Weights of a small GPT-style language model, trained from scratch on English Wikipedia: RMSNorm before each block, untied embeddings.
Each number is 128 + 32 x the weight over its row's rms, rounded and kept within 0 to 255. Layers, rows and columns count from 0. Numbers have three digits each. The size before them is the row's rms in percent of the matrix's.

# layer 5 MLP down (transposed), 1216x448, rms 0.116, rows 1135-1176, columns 224-335
100:129145131076092136161116095178140117148165148081158117094124153121079126073161097148118171082124134183102085125143114154152126138135076110197119150133121159087109150099160138135100076151162176147153161105109091153093124134052157062133171148162128144181134110122115166185181114150072104172139100119109118081146179111102140129141121112143
100:137157127163162138110141132112144166112149115111115074192094148120146089124180182122138136095052149067103158171102150120118092105148144127128152107157126178121175124133038130198144116150145186124125156072184112134143119115115089092076137074103125062153109129106153169151142183128149109087153133148136120165145134110111064070153203143125
101:178128108093133194143160093063118143174135109104141171092126056133113148129115083082172106115128128122192167114117124070106124121120171108136121194055108137095101088097107147106152128122146115096114087070090114106120138169105113110148076127163086150143138111105133153142128142178127178161090150102178205122144146141182136111088178142190
099:153190085106156149077150105110179123138149148151155148145084123091151168093104188163148111090095158182139119121145140137105154086107197160081144101055147123092151139170087158145106135140141130146065097100179168131155098158203166112112098173105157166117100105129143090143068096152120125138118109149111171173136173122129138087145172117141
103:095127125131113155154167158117096138118127125107094137094170211106209134159168078115088144101122103150122149109127145138164113115084154054139148081056075094160166130093102189116107125140187089190121164147143098147148144113120140160131152150128169079101095120125185130114127094110130151139133127132107135085126146179111128129218132127099
097:132152127132059105129115140138192158137120092119131107102147097193180147178122059085174103110120081116119103142155148155089121115095105070163108136165141138146167140183152088125092112131135036171130032157121127144143093153125108112176105054125094164110150097083093130131088110134158137164068180136163108137155146156124097162087149105095
099:145139098145142146122138140143151164132128031122110062145140152127116129074146124160101136154090139173151166076098133121176130106166119077205070100131136090199131088132091090137108097103139029132145190094132123145087144156098072183139137069121154136176173143133182112157143157146123165077096108123099092158091147100135141147132219119099
096:117095124133126158194146133120142127184146148109177126089127162093179129124145150200157109156159152152184138137140084107117166157133114062063169102120102151172097192094127060159171130201151106070145176068149119140107091161166097142087097142150101166125129111130140124135075107131117142121146149146143061116129100137189157139136101095156
102:134124154147082079111051063120103110065147160106135118109138131111109098093123136122132093109121078184120131189162174095100148123111146078067177097141114115153063185164154092097107193072171133162139112203125061155072158161158178168111148170191142108153174153181098138168145157169093163184167139145131145151152085132127156123132166133119
103:113120110122100074150090173145093114141108101122156157072126173154104125175146103176146106099129131129057096089026142111085129179090113078170119121083120131133073096093137095118131141086118152153111158134145106109128173131122100141150099184142139164115118106052113079122107100177162102177150126117089013152084123126063112130085096083128
100:099130055095099127150118117099085118118149103152137095135082105113097142128105071113188095182168096115132181072157134123168138163084158191126108053151078192069188141104092126149119092077201240133074114131062162115099132126130120150127112172125122172133067132151161164087081145170205089124122155074132116105171142117135143088172146133152
103:130157118120155142128129111101101137158169129146146098103127106102118121118144227098133134120131134170118120116124097125204159177218143072148119072109164157173167142160095120147102130125131221136175135203158098186116103172159114134111129119119151095110137129135104085108053196084176077149125155134144090153124093160134141166155100107161
096:200117142128074086125089126128185180104125138106129170143140091128098103120084120105180095104097128106149133126135137099053120140153133176110147128135127117122103077110080159171151136116141057101131184127068115147128080157092149120178105134148090152099114109167117117132079186127171106128154167144053123123157113111124094107087104148138
103:144164058149105156072157102125112148164188142118152135114108111168098102129161134124199179149137126187127103128135093123110188166077116078125112107172146170159147111182202089120129087157124087138179118114138133132114096127110226151144096116115170164100101093105147151157098183119151088143131108086109144105111089120120091115129147146139
099:093150129149188102174144134107178110180170123144126147157155112072162132136178114079116113093149063098178093097131156087114130081123179061150104150124155187181171112168109045129078108120187170062158227132137156089095147160115104099171135125143156112194166140160175100168155147079130101166107127107150118152117145140123118131116117171146
098:115093103115160119142174157090159088147084124194090162132143138049116145095149150150118120086104093127129182184201107158164103092156128118118137102109148114132156196135135131174138096158148122171188139162156123175119107114094123120158131103206151092148111197184142094092079225102148110153115103106138093163125147149155081168141138163104
101:174147158161112186095154128161085160146095175063122148136102166159157090169146150121081142150151135149105161140159085048130129084072051116111163151121137135132135171153152127084115170134190087109128103094119089120077155134113145082092099151099116126140148128144138158189137178135117090072121084125130166084070082156196115124115131139115
098:139159079140092110135156140087128120076097185123160123092164128116127104148105098092133219131143184143111104142131065128125098141099164057165118095142060180130172093039110173165148085136161126086125147093106130176135177161092178034149168182134121131149108127129152132063133113157186132196144151062131079110111037125112134091106120122102
102:138197200091132148113102074157111122156105174166074137125137116117136173110140150134183150124101089129111105130109092180101161124162161172136168129116187133095133111130114144138136133127163108160147149123109165137120147117134133092143131091148109137115159146121144082128114127115060136115128149056160120073192172156127109070202173099119
103:125146128132112167050098148165140144076072112076110101179100113140125108069149079093126156124096122155117160105072130149148177163095148143057132166162153114093154155130147141134133116150136124086141164152119113151131166149101139145145141160134122116128087157119145081180225085188095126097157112151070107154079091115127093114173148173178
098:124126113122162096087158127141099099107125139124176180140136158188097125059146137208084073136121132185111112131188134137108205120155153069140161099156172149142103109168149035091152084061147124086120120069158152130130144160156060149148060102087121125111127160101169174190161126067089171157101138070097161139133175075137157126105128138103
102:154185128092120119114096220136142141149157126163152093241132124083130082113102138131166112110092083129149131097148125111148163078133218126102138157153074196134089173118192147150081177090136144109151029188062145094145167099155161134127123109156111106130138174108085158115126075101117115160128147117064182107098133130106179095166155110122
103:117101168126149126144107162140125110135097080109122064118139161115149132128158154111066143104131141169105084130111142167162104091115144168129125095130096123122166200129169051164069194088150114078127170182108114123131120158129098124156149155151136116134118183141160096108140096161155093093095137126144101072108163108127094114115133127154
102:120135143130143077136100166122113113146168149168103116084106069144185199154122157106158161116149126089129118058124078121139111196119140134144159145110144119142116139133165048145069147084132091117178115125149094170120103106157114173118115103097085129149142112101153125123127102113148091083136078180187095151115159111132164125083172122196
099:156072169096177140066094091149137132096151096149152144132142101121167183085118131159127099135128139122113144128171091148167154107078160138095075134146142104141143120154124150153114078150134141106158120084151107213130085094098165152135111112084099119140117176128186162089128131093133118098113157170132113111170145198151110079115129108148
098:136125095137128137098102145100112154185106139220121130164157152191050154071105122073101132163106141095084115157139092137132132154126124123106137251096145091153101135124134205110141190120078100125071103140131126177112164135142104102155143117140106083147194112122085084123117141102143098117122167112098135119101157078154102132178144179073
103:130099180066107126182126139163155138096078070119086110114167156190084098119131075107113146159126162114125150078118113171199119146131071246114084104118160083108101124099095217151089134127145099152193176143140126099130201132131200124145120102147145085126120092133151105154123133132114165202064107152115092090172159112093152108147172070131
102:165122179155154062128069124144068138129127154122158149098115096116182080079162153111140113088126116093099099099104164121146130097187153086149132155048178133168101133151161144139140134187122051145137170125106175166143067156117091129093104081090068147134170092150076092119109119170159135148048070148181146101171068121069173148147144130138
104:130112160079144120171168160109087182148091080098080113146141121137123164102135134189163170120143108127117058097078110125115131133121138167114176124139090137174100104140125175127153102080108190078070148083075182105070131134187197108185157197095128120082107114120088171164112101133158121124212192131120120082128139114067110058164106136169
099:106172133127120171102161126099096151109009185089073144169167121117160140115124113169073106128099134077113137163139098129142159161196131164131146135142087168126127130178100142104184137138143125190079132094135125113115154096153125158081179141058101127134154132088120142138167055114123116085114088087120127119173164172109124127132115110185
096:129128133122129173124087107164108090115158078091100115109111221098080153174099152078147085129138140081133119096158127080122112104178119112115085138133126091150088127103100137162161141229151161071101124102129159101118117134152073090145078153151160097129165151132119137088092129104105106164099072164041133044095100161144143110100138138126
096:103085196069102210138168108103122089103176118117144114124090125082145160131140161140150126049121105077135137130135127182051107164109110114055146128112151110147105154139173152145116148215110163165101169094157076083104091105141169095131121116160121153161134094134110117151172105099154185131124137189153134134114139137133173102134131124161
097:145114150087106108113101068095023096150138165110107088137112125064088140135137138178033161065154083175169161104118115119150118120052111127138148138126068142141160172123107136190164078147064096080156153105117099121100128159118113143181162131099148139131089098142138112161170058091142102089112160123103145148159092123119160124129140111120
104:142105122136210154096154159178138129103145115152175142141093076170136102157164160118120097129082149131065154104136143120134111129136137105132115173111107157099112102124136036125185119129156142092149102072128099130147205119108113197154127091134102102044114126103169151181084119178123106132168196163157176132094075112130102117109113133124
104:139118123156121087130176143158070108138085059177172122156129103143179181120148113096125155157091169144199106099133107143169141158106117132133085155133141086187179173100133154189153087152161150203144142106151184104133116170102091074158106091149138144106223144168150127111154107125116157094150095049123162134153146090182103157117105134082
099:172124090157105096096170106111109090146084111154174148159143186137119159164213097099193152097140149149135060151135074169157174156136109143083138119147136128156139057126141150133126090154106139070170156087101115135120156119118144117109109104114108117116145143119127114138161079100073142129119159096110176093073169201110133137119091151171
101:169118181112163122168116104141125134146156177129137153094170157136118108217132115167193050123154131184129115096102143138163097143108166164116127141146069117125130106165133122153109126125080144128061138110097123096137123132131065091153064141127079098145144132171186165177117164147051170136144102140152100143113098186091091105101143150088
098:113085141110114120180114163178116147131181097117071151101135211172189088138141134169175133164111159132108140165161094061137111126147181139132131087105053128069149147150114128125134087168193070109113108121096138075065110131137098135111092130140177128157122133136169128177090155156171185105138145111074143150089132122162185124099126146150
102:120170100089093146187133114100099145148128155127090031144124130116094107087090102073120146123119131157099118107106163125101100142124146138143186144124100193147151163156089167129133097136096077101131116076093120075148134087128126124093183146173125065143160130112139107192159137105093152112091137109121156124152135133159040125154121120125
091:113162181131083089082156079087095150152101097097103114129200110142048162142113136094138145113135111195150066084006115186114124089139096096132115151146157153099066140138126176183174092152077186142171106101137111125091085127164180107091124125145153095107083067149130115099079159107149156081146099152150112113120116151138100141097105117188
099:092186068134103128094144180149130129082100147101124057160165171123131072171105107166100172147169158106087139139149123121183105176148133076182086084140089148157109101119103101198108158069131118105165120138159143152134138150159179123102177123105158104047111139143060103077107131109122129108136162160160127090140080168174143131145088120134
097:121044085129083117142113054096121097118111105124133068109124072107110108111158090164087137123126122146139142072157135149114115080153145081122121146098153133089123163103090166131146133180152144118126128121160081117099150116135118042114129145128170132139139161109158085108129182189132093112183183066153108100210183147168070127141098088116
# layer 5 MLP gate, 1216x448, rms 0.195, rows 1136-1177, columns 224-335
102:119121124144128167102126125157182137127147116139127135093109138090178108144132199108065127118160161128104198176151129128084130040134163046156168196158155144100161120095143109119135179110115153118133147110118131119109072197224196140137047076100156095090076170153088134131106091103108161081091086123083210178094112130094173140085146168171
103:082124147091120125117147122060125087119154113121095076119101107152126122181080150143091128135082140138110108184112205127083147142121129087103202142105091096132171178113116111097119139159103096205089142193137084154129090071168147032151131100125119153113189157121104146124059116107124061115151128120166185152136145095132128122077099133135
104:128068181178087167140131155105123148091106091190105142145065114116143096114076154148130124126153085085145104118122132132107114087124101162076176148156100154175113080137176126023144133151153143097121111142173133108112118074069142134113095072100133118148194132171109113141130150090112172094188173129158163122171122102062164135165100094114
100:104124132047106093118125089117140158127110111109118085151129166141132063055095107122165100150093115129100128151130112118138193162148151087134107158140084138050104110141097146126206167135170115152104123102115093135114184129122174137096093111122130092104216106185200198097064088115163146129166132097140132091153115142097092124124122082129
099:123141115131137098148091126141111173131156137115102135170129123114135125150103113170172156163122097086095152101165116133134133122107139120147126095141124212176163220119120093160208118119120118092141172119178146159150122108119157104190129109143148090096123142141131148179087120109076171151160147039107114133138102107120194133115145139205
094:117078118139175136137145090115134094177051081179149065149135170183122125168181122116102145113105128089118144149142116116147143113110138127201143100127097175206081145104178087141117131151090091124096185154145139150154114168141145062096115096157140155123139142136078145123159124116173168163096073149092142065130168116149162096151106154166
101:079165191144118124174113164091132164182210111126108138085095128132125107132165114117165158105179129086110113100074161116156141155102078119152088105067126185150122147133154116152119130110120156113055124163140152098148118090118132146128128095083236178177098130166135157148129151116143120135147127114175165118136133143161118141164168110105
102:063096164140094117118184082176146126128179175172137061140147110099137125136134141129130125079127102148133089112124095138161132076154117144092107093123103198136140112117058114142100085128173158074114076074176132118158114127138118112124146120081123139110126131109142130130125098177121210147148119115132132098122122047117085104165143183075
102:138113138096204140125075131096163120111152162135119166186079184089154130121097158126164132154095103206084151137188086168107163096121132119091124052106206162138079132141133166135105084213097110102148130149122123123179129067103153083081093091123158097137086212107129159104154132126106123080123092183153104093114130123108141088117132104163
104:107098097109096093094102139126133112175113155197065105085167108121118136098174142118138195098089114139083131154106076172146168138183181125165156120141147137093111077088101138109121143179079110167091140149094016154091136137152089159149142117113108169135129089112114085163167136152127164179106100099114178154150164113105069177112144110112
107:084150118119146153168198146108133178109144101152098122116113149186184120117113083153131153158131139152185087109160148119126124146129140097082130121168140172081196071158110142113129144124134088114125121109123098116085122205096159145069099116152071103109198056102089101107138139086144124116074175100193166083113161168148140129153136129107
102:127140103141119183110130112114155105116105141124150146097174216096079063173209105158168160121121140125135073106183184125111123112169119066078134135167101112165101155110141136093097143184141100116109097179165132103132129125137119138146152083102128092166157142179083119132092114105187128107103115135178147080152160114138094168057148120124
103:127154122092132120127141066049121156085105111114107082094081119133173110142104167094112119135154078106162182155110155118118100104122153085090145066115107139137143074076095125113156090116158103054151151136171131121087041149150151083168097116108168143141151157194115123161157156094078107156166065099119132078124100127153110147096132150112
097:162114151153117150116172146110083134141177127074183149156097140088136126114120141125202133046086168141165142152122126108128116100148179142149113135097148178155159148117072106138114092141139153065168079150074132142149142153115130165112110138149170087135149187093165129146167173101115139131173089071106153064150128129092107109183108106122
098:118168159175155148132126108129100099162116107143087108066146157117102093143108113114121160188108132098152119148179096135159200064147161122118127078103140089148100082117141108125166176172144061137107087107123121143150113056115101123090125127171113134188089107057086095147089091088095073132109203131143193115142179133071099128065172139176
102:118184142115101136144118086072154143160152106082170163153024125162162158126144087210189128075130101170147099158104123101164120130123091084106162101136078163102131120184110135151091105118157122127119060082150130062141140133123134148133099169172185153118086096083095150133148190082113145111095164094142123042109133131145111160123151068181
102:097096108184111084151146130131167159110165117170083119108093117088115115104129138085142157079149159081083167083086153158162129118160154105142098072150132084155062126133069080170127091119138109119127099132120151162124140143170138095074111152100132085165103123089176181070142118164092155165159109094093070059103149120152131113111111095095
101:137104087138092105138166116117160132119064101084145154135112154106140124088114117132083082110069131150144130141168082143188106105107125105167138095122204107117146097119140121111113172125064123110104128181158070072073165130180095149134105090088133136086056131196106197190129105117152145114115155099135106100165109160130149131102089145060
100:141182110063104140078123142118108162120157175161145106128116072129120132201116132135140133154167126144121153169151027099100170153145120154099164087106147098121146132143148117147062135127092139110109174129110145131086131149152114145156070079143087131178126122106149139109144132154121086131158182169128220053160051163130114093138087121163
097:108111103116097133106116135101108094171127132103144019219152141210205117083097171067160102126105082103143110184135175122177100133150127108108170132133151139127163131094168085138133159156089114122188103146126133094174093149135126149109122147195101152112119089167137153143083091127114192106098082121131137172158150095124143088121143115169
101:067164134140111141117124151136139100187115097139166126159230163160178122129020129112160134114161113145115195152161174111119144167152153119102126142124124169150060117135150078100113134120182142101090141099155146086099121086151115137115126115095156151143125182120130156139143136062115104134109152093108202120110131150170169109154118136116
103:108106125133117092126087124160140104112100150105144158141117145176142105088126184106087093145113104069076161179133142156138132146100143136145113115077108140130155121130147139126133130154163106158121071142174097193115126150135111144087203124130119164137192109151157114088090110138070041080108099040128069138133121137130122176129119118154
104:111118156155123135205150047128103158139115080112101096092183144107137134132127102172134117115143101113110113130133142090105129067079119162181118107131160137142103119110104175096112161165137097157099118113152105122152140156156084155179156142101110190121164172113142118182083183163125098090097148078111199142086171100196068157120096105135
100:114086106158105155189147170178134195085086146156108144140134168149155129132168140155074117140092140133156145147135096173108109138118114149133139153144112086132106112146118132010137107141086117094120159099138114099089139150149088151177112171150195100131150111108106164189130087113099126106108103083132129148134108158158115099160140171138
099:152098159146128140098113164113142119102076125123163132143104094151116123124189083136142158110168118167136165157133124156052145113179118105190157118173170109152165162118154154076132181133144165153088122109069137124044111151106143092087113126149112138108144181155130145111083191151147081094188111096129088128168122120112121086143124130164
107:174132101193122100108155125138169154096076079101120162137183143114078090135159123159183119106133178124105117118149083121168117096144122125139146114163171152169227079108125093102147073133186146106127190075156119118116084063133131124139132116099162150094106140071132200083123119176039158135129126157094141100150072167100080088150134230111
099:113066131090100166159140133118111148130125111153167099097134153118163098132134083067130154110143129144143144138122101189171166139073111165107117173152118146141121145123117136074123108132143148086109128121134116128134073146147203137147146090130122135114128159136142132106107156084098129072117092096099104083158096119128086134173117126106
103:092066119148083127100198116095103171091127139134119162148084102105176044111193127088157115088122123118197157186173094109138133103119150123096121155088152170128151136080153119099157149119143124147101111099145141134129144091113130140129169184108141088055136161129198098067150144155089124165127140150160089112143097103096116094095074130142
093:143142152137142100167122098074133103133093109173052105160125203097096090149169119135081123097158148105114096174130192170110077151151099130162135089196159128120164141103116141136166132138104166084139165122109133102130097129134125201061124161168166133162157131130126127125122138088094125135078130100083089071127151179112180173146117120123
096:118129115165129127068068126113114140115160092160141108096070096129098189123100100100068158135089139126083161108138144204121150084151104125111096130159181135144139177197134144140139158118144100019179109093109109088156140090163121131141117116111118107103113091191137093091169155163097102135116105126139152115082163088175148135142071103079
102:152107080097138103064094129102152165058092105078130131087177143169082158145092144086165104105144182173107161163103105117129144172131133067158065156140130096129125097161104143160138123098136091067121112123121111123159117066132184152139136118054141128109120147109116156151134132131127130064126062063135181130192117144133155117153132126117
098:084189098146093087091133141127162100151151161103155094160115135120115134142102134132110136186125113105122107097132123105082151137110109141135119075105168131114091118177145150149123132064178164124223074159137146129153108114150142140126195110124127135125088092121133111128107134121184156091183095174134139080106151130110110108093098121121
098:072112127090139121168096143091115099132187120043121147107197111188082123060084113092147171102074066091116145094131177134098139177099161118150172136142087078078108170095135149157095110118158110091108153176093121166169120135162108114159114128099135141168134135125148137125095133145160102123127098132134122103091132104117151123139113125094
103:132100094148187127159104120160138118117147133150110069082109104101074094149123158125146078141160158041105161157101165103199105089132131107119137163167198204098191101095160117148135168113143157162114116108155103111145139137136093092120098049140084135129131182195095084168148175163150133133107121119089163133161120067147119091131102124105
099:181059138098099148146087062181117140075187179088159110100137106117124124111082077116120096137188113119161180068149122156135112115115164044121053113174152099133095135128131119125138133141081089161147152126126091141132161107146148128082133161114118101119120125106141178078096128093114128106093117078118123126110156133103094103119105123113
101:085103108058173130120147139152157091127114116139122152165155163067106156131189191168118109140134109128201122132076156102159185121062116131119065109135131127093143090106129116148120139136114157104092068087146145146072134118119160105062110128073093105140087128094082107127148052144069111124170114108098143083098169208059117100136079148153
098:103186142081131107087133105116139183132145114172184202118146103048098136156122170164075074108133131159160155212118094145175122120144134158183155068082150126135151147130167155139095143158179120155114166184115107058131136097130180148097138077152094121106163158127197107186136093110134104119130118138196201145132146226115156140155110051174
103:171102141129126053160121166107048148160102133098160133130154119148080192141211132140147149132123148161043124167140178130146139112205123168116106154168132181144069158130116089125151116119104084140129114128163102076164153150149165130102137134112138154124097156078088088195101068130117153131113103145149185201065147122112100171172105170102
090:094123128189113079122127090137165184114151128135107188108098087093135104085133131101136130178148102112123087167161109124166097144129119093118079182165083137128125108167161119170164135160073139148124131189145085197145128126082077128105160103124140194158137250107040128137111128129129147123111158112177199152128138124150164130105161110107
097:190123128123092116096086114086136113134127123156078139129122132160164132113150162114153149142107141146121106148166121157114145061149138147103148110177104176135116225146139115108141206164140173148083132138164128115117173098148113132121100116048161076167095060110135128140121124088169117162112163142144149119144165105106127085119077196052
096:075135135095100148140148037153123128084118150132117077121100067156103114111134161132175118146138157128116171164123129153176110093144104124105087174107131152140121140149162112146129138131167066187133086133116105133143148088185125127165134101109095121150173118162126105130128096137130147148142117125147151164197180133150181161119155065132
102:159143186171161117112143100121104070128118100103114124111117157147121125166136132131066121066104166129117106119133151057125172162091103068147164124132185115156173148172066068073109202146159123124137182155163004094157104183151076104152118143137146141129152105147184128106095091143147118092125134061150163126158104169151132103112149152137
# layer 5 MLP up, 1216x448, rms 0.204, rows 1136-1176, columns 224-335
098:182146114082121134153142110096167132045155141072130087119108172124148122157055174142225130112194144095101122072112118134137168081081182106153164090156156146141117098137138136118134085188093126130127151122180168150122125054121105166173121140119118134094192107112156160169118178171065190128124160158150151144163117145107132163106121115119
098:160117189100043151105102122090168133129133115105119132120122137130143169105177105061125104154091200112122144075118082173093135107131097090121167115117166151148077101140112190051145164097130122081127205095112139139160143143164095128143091101134114122125133099128176172100110182170072126099092169106067116131095076149190037133127120192096
103:126123128124112117163139127139224109044115100117095183130121151135105174062110120129068117086138175062115103110135189117109088164116112163178091223086189086141153160112118060114051091149139107083160102195108173171076034167187168080147152163139104100138122116175131153119095150096150138150109196104163140140152103108110092125128146154097
099:140187148174187165145128090135127129146118120110114075144171146170182108129109162105129117121150163087135139159112212165106156130116107145097057115145132088130118133120177113111162120116124084106063210197121113165112170109141089185124094150127186139138128144168120151100144137134158121089131124112130176095120140186101129083110105119103
099:125138119118165123145119132192101143134081103107066135166136130109118118153148143119156136133102053132143126105146137115130117177152160155122162112109099148164140155148135134092166150088086111073132134124103142115170119082129105157125129159143086161110121107136089190066129196153123133156069187126140170127129171147102174090154127123112
097:152160154111105127183182149152155168156113101159124117081130167138169138137162147118154157114071098132142048145133084157111167160150159148179112069112127099115081115062128063175097048125148137092104084115135085142113094154112176101154098091112135156135126112193211084122147186147094112142164112179140125100066121102142074092121069100153
099:100124112168178178150072195110106098118100093123135178157112154072078156160126123153129174165132150135150096120126116175095120071187104094076157122141128133108126181166139127142083231143100081152129120054108181171090216136142100143144110137105099132110123137159134126088174095109139088132049186178112180118103125174144171179141176147152
100:135140039107109139082164146104146086112130101077090105114101158109190084112152178133104112145107130179132189190153168106148119132133126127063126105163071090135080159109102100123156105135120080124134151158131094111153088119159160134119111102126136089119133130178112141108105097077154107119119112140129137106140137183204186094131154110102
102:121085103111118069125147115186119137138090141149074115102131111099132123146134146170174139068145143152126078099153164109097155079166187131079139145079129087174152102099078090096118097153120173105128139079155114181196113062135130088173134123082133120112137134103114103106116097128089194139137155097103156206073128079125089148082097143098
102:065120147159119132118145091149115153091172083126130176120146054131115122164075127089124102167125171142169164078181137159116102094085126157087120144068085090117155161144131131161193174135116052089165126176151105070118181054193127188093112089131077158113176108139100143109091166145095113085139074114143100077152163137137144142058166105185
107:112076174169083107179104151176157070159139112116196141173126095069086110094069126123147093174111161128183114142132123098139101169174148132160116116096119163121151113155070164183158110116119121147155087106171072189113138169144174098119118041097169139045103167079142117173121086131124093175147140178142112139118111080145142083124112157128
100:106129154131135127126113143124075071122121145161053093197133155126082123112072124149128177066152213122159146175194117103156185128172172070167096103188114131178154090134180135105163134117131136151119112130113108068091118126136111102141110086167152090198134228125158135143145156110083108125093133077162126151099148141111124120153136113111
105:139147112143173130147092151129144140102103108168142137118125131211138179118076167107148189144126162146165123108112061169137100136121122084149118165095139126106156150131129138112141097100108141109119155131173141048084178142128175179146144092168092173123147225114076181162076117119090105097166126126115162154117095172173112120093122078141
102:106143107106119145163154144212124205115129140146058056117088094126108158146094077181159188117105125166148128072117068131139119116131119133152096072138192122133097076072163115171148139100112138132128122062113164155125117095124090148078116115129125148071125108129132129123144092161148084097154112125145154128142185175096081162148107133083
094:154125102140137143126154161128129135110153107153151124172139096100164183101110122130157071072154102125085131102053116103174164194074127132128129108183170132136154097140141065167116135137105163149102109154126127155145137137153165159167104109130162120172189133174147185175187190089171118138122115110112161127114119156125153132143141070117
102:154144136091098076123148114119157105113134081087128143201156100117161149124090085075101060129149093111111177166109104093152120146084101157150153136137099078124076100091116126107112123128124181030157144100153166094064093183115109151052105138101138131130111102125115165135139203093142062090135121119127180105116103192114144028170173138151
100:101152109151117175171149152115066147165119125105126106130097112097150099086092149128141193136115180148183118145133117063081098170102147089145105112114093173131159166084107142102169108109071182092076118179090128162193109110115074149061168158072175162141187148130163154148114011099161145130097144117108160148120061087133109161158172101188
100:134132207112095091106138068114132121132077134129096139132121131155174117146051126136113046143080126123099175109132055140134125167165175134164135099081156078108109130116123125166118091148141113085104156161073122103096154167144153140078120154138113117151051100176122129177097149147117112073133090169119148049145169064154106051101130130192
103:126094114133104136136104156124144108120089087129081088114130142121159177133096146156090115177159101104108118138137116094116125111116063134138109115163148107182142133084121148108095108075135152135169151056196137090076120111141183176091135178175183087027127161099125116123142132192125106144130110150106135182111116155132129151121120107116
101:137134147083119161085148128156138154064099168083101143084137130133170146165139138077152152147198106130169129111149103180154095130178181110088124133074158188114153131096111144192140184091184160120108122133094135187138134147108161177114121132105105113143122120166096114094141095141188136107148075130103092124059094114130080164120099133127
106:184174092142149190099088133204121131106087141149138128182187197115142132154103131148133103139099104158114115174107182106093084102135106061135157156164097139169145131195116102097110128102116112101081162154134123118153147071138115131078144089057126152162202170077161172147146098102181106127094098121127064079048164164140162103110147126121
100:125127140120149157119160097134122046115094168053139150163146121172095101074180112140042124154097120121122162124151114193096128176098164178082108091105062103098139174198120118123197158155115126082060072169107123139154136117156141148130101207120138119154158170120109147081170125106116087158127119133107117136128097109085103132095115138127
107:140143112145206090132113094157085117146153114104102156051098129137102053141175113081099087137105115160105146123133073155112157098123143064128110148117126093079137118153110125165111109085097138107145149121089130151133200143166138097175062099157113122116128152110123117145090144186104169108144112086154153161149185082063079142135115178192
103:134094140167165140144092156123121122147126144164101090101145133124146206088120123037115119081134082153122158081187115134108172088113082146162064068114162171128107122133091111104098057135118165153144127123113104156131158211103137141131130155136188135117210108161110063149165151229110052109118107118120158094121144093139154145217131123147
096:059126128078121123176124186116060141201184140151143198123116118145115128122139123133117111095107180093152125087110140073061124109136143163145141113129154129160117093094169150161143121127122174087120161159143114198118083091201164149089128122104098108141120098158190069152132117148147140118142145133141170156139095163145111095138127071131
101:194148115107122094100118163136126134087116154133100090149102092119143106088119069196184096127126165115136127145086171110164200103131136164175093183079112150172086172065093131161133109106113129154155164138123189150125176162166088196087141117207110103103089118127130170148128201155196137094108087121103191096085130164090095121114138160160
101:109109108114103146154120136100056153157172134173063122145128063123121101136131093127132156102167167120119137123118128104149064107171078114112143133153142166112140145094176137149118071144130100097138099199171128123107169110152138146178106124148101158052165121089102130171172095175124151150125115106165172151098120138184137099171140135150
106:104157152153079119134125162106137113192184115094128057129148142158062137170190155116100138110088124152096099092124159115130115128157092131138155096128120139164152082102121109135175086104130105116128166117136139140133149111090142157155127109156156095070090062121094134145157181121235091138091088135153109113142144190130120118150101147169
096:093097076083163118106082184145176125082119184063159127165135146119133153115128134155119095077160105110196187110136088104153143084143135145188132124129149126126055038130155140122163102114072079115135060123160122102111126073169127126091099059118136111145166086140114142124178157162191125161141113141118186137117107142171107150172140084146
096:141126148111157113127077167142106096083114069087142088107085172232131150159116140097118125159119082148118153106098121123191159137123094106113096124082111147104151108116139088150117070109124163100141124082134127086071151119161091137118168064143139114153082170098168159101109104118103118095172105105117135160136087134135136160168143111129
100:103147148156144204121104147085125172130151130098113126145151152130078144143135094089147160075174093178131075107137109112123137128158091158124091140118114156044148115130144178117056162173125146160098149092064130172084146136122169159185090137174138118122169150165216114194063114119181125138119118091161141063110171175170127121134140094126
098:140134152138121096177147160095096109099144128134143093140137141159145170148133149098155134134122135039132157168073116084090100112138160107113139119176153129127135085081088127176091099137166087210094123144139162159202158100164171098205142044155165188092101057136124151119098101114128142224129076094152050088106124139150127148145086145066
104:088105203106107117135114113111061138121145201167186206136101089129142200137114142100116164111121091121135179155104161084095120121140095090162124146100166168115064124158060060123132134112128141105102113132148173143128129166133095169088124127154096165100081088104130103133134126147147060150127147095134075098133148133095124123132163149147
103:085115108130102145131168128120083188094133116109163051158100123131087124162165083186134094060126128101136120172135125075143126097164159154066149160167170097180134131133128082124138196102120088175158055131110154061161125151143136183128112114071063135103187143135186122126126126182170144099131085083090149131176141147150133120116148073120
099:159095105147116134099090158150133117046085106159151120109125116210133098098113110120168103169113230151164118095129142095056140162171165137160104116141163079075165100081159085078125093101105095166129180089120180159151199089088146123187135174184115114139058153136164099123157141114143126101054117155157158130090080140164132110099147109129
102:094140134130184154136094150154133132128084130166142093200144103069183187190133184131103053079067108144179163182109089135146109153137107157131090087170141093115111077081178126155111112153162105124062114159106113124076127126097191138129141089114093109145117136135102152164136159176135122120172123107153155103115151145115132095114165147175
104:113121187201215191192121092128109102109109144069141148131116179151124111159105134107177099146147132137160171056151140140079179155074224095196122128160131124100099119135133163108193053132145156139077130099125097166126187159174094110140135170144118149153051158136113106090145132116144116096099048101085120083106128093127155120165161219171
103:150163134126128139125103123076137122101112103120173077081102107109129142094146104110153117131143089071181112118152160097126115112100130097168142217154157105138126130130132151152187137065156135142137117135128101124070166111129154165082143109130112163171152159133186122163128118139058150099111079111161131121105111133107170157068155190134
094:149076123158113129169101114142141118139089180147080155124123096105086195114146100068100176154164107141068124152163165161182118149126067092105099149160139128062140124082176111123112145176119104111145156121141123177095093159116152103070115137164171138094161164145097045147134123140125161140138107101146149131094161085160128092113124148106
098:096158086123100109122108087123134175158158169159154148059117086095119136173102083173120104142184109147099104177124135104058106078142093074157136165168093095158173134129071084104187112104134167065165165110074091155081158130131147120152112119189114093153137129110172156111162177087077146156107147159095149142124114143124125099146130136195
100:132136115104127151118080188062087118144173166116139134141166107135087088143101089125118146136138097160147124134103096119110103096146122104085179153115111110129110081135138156191140142141038156070104127167115162080144104116111098112093135192143161100097136148103142115139156122128125143140164203132149105104103116120126112141145144144151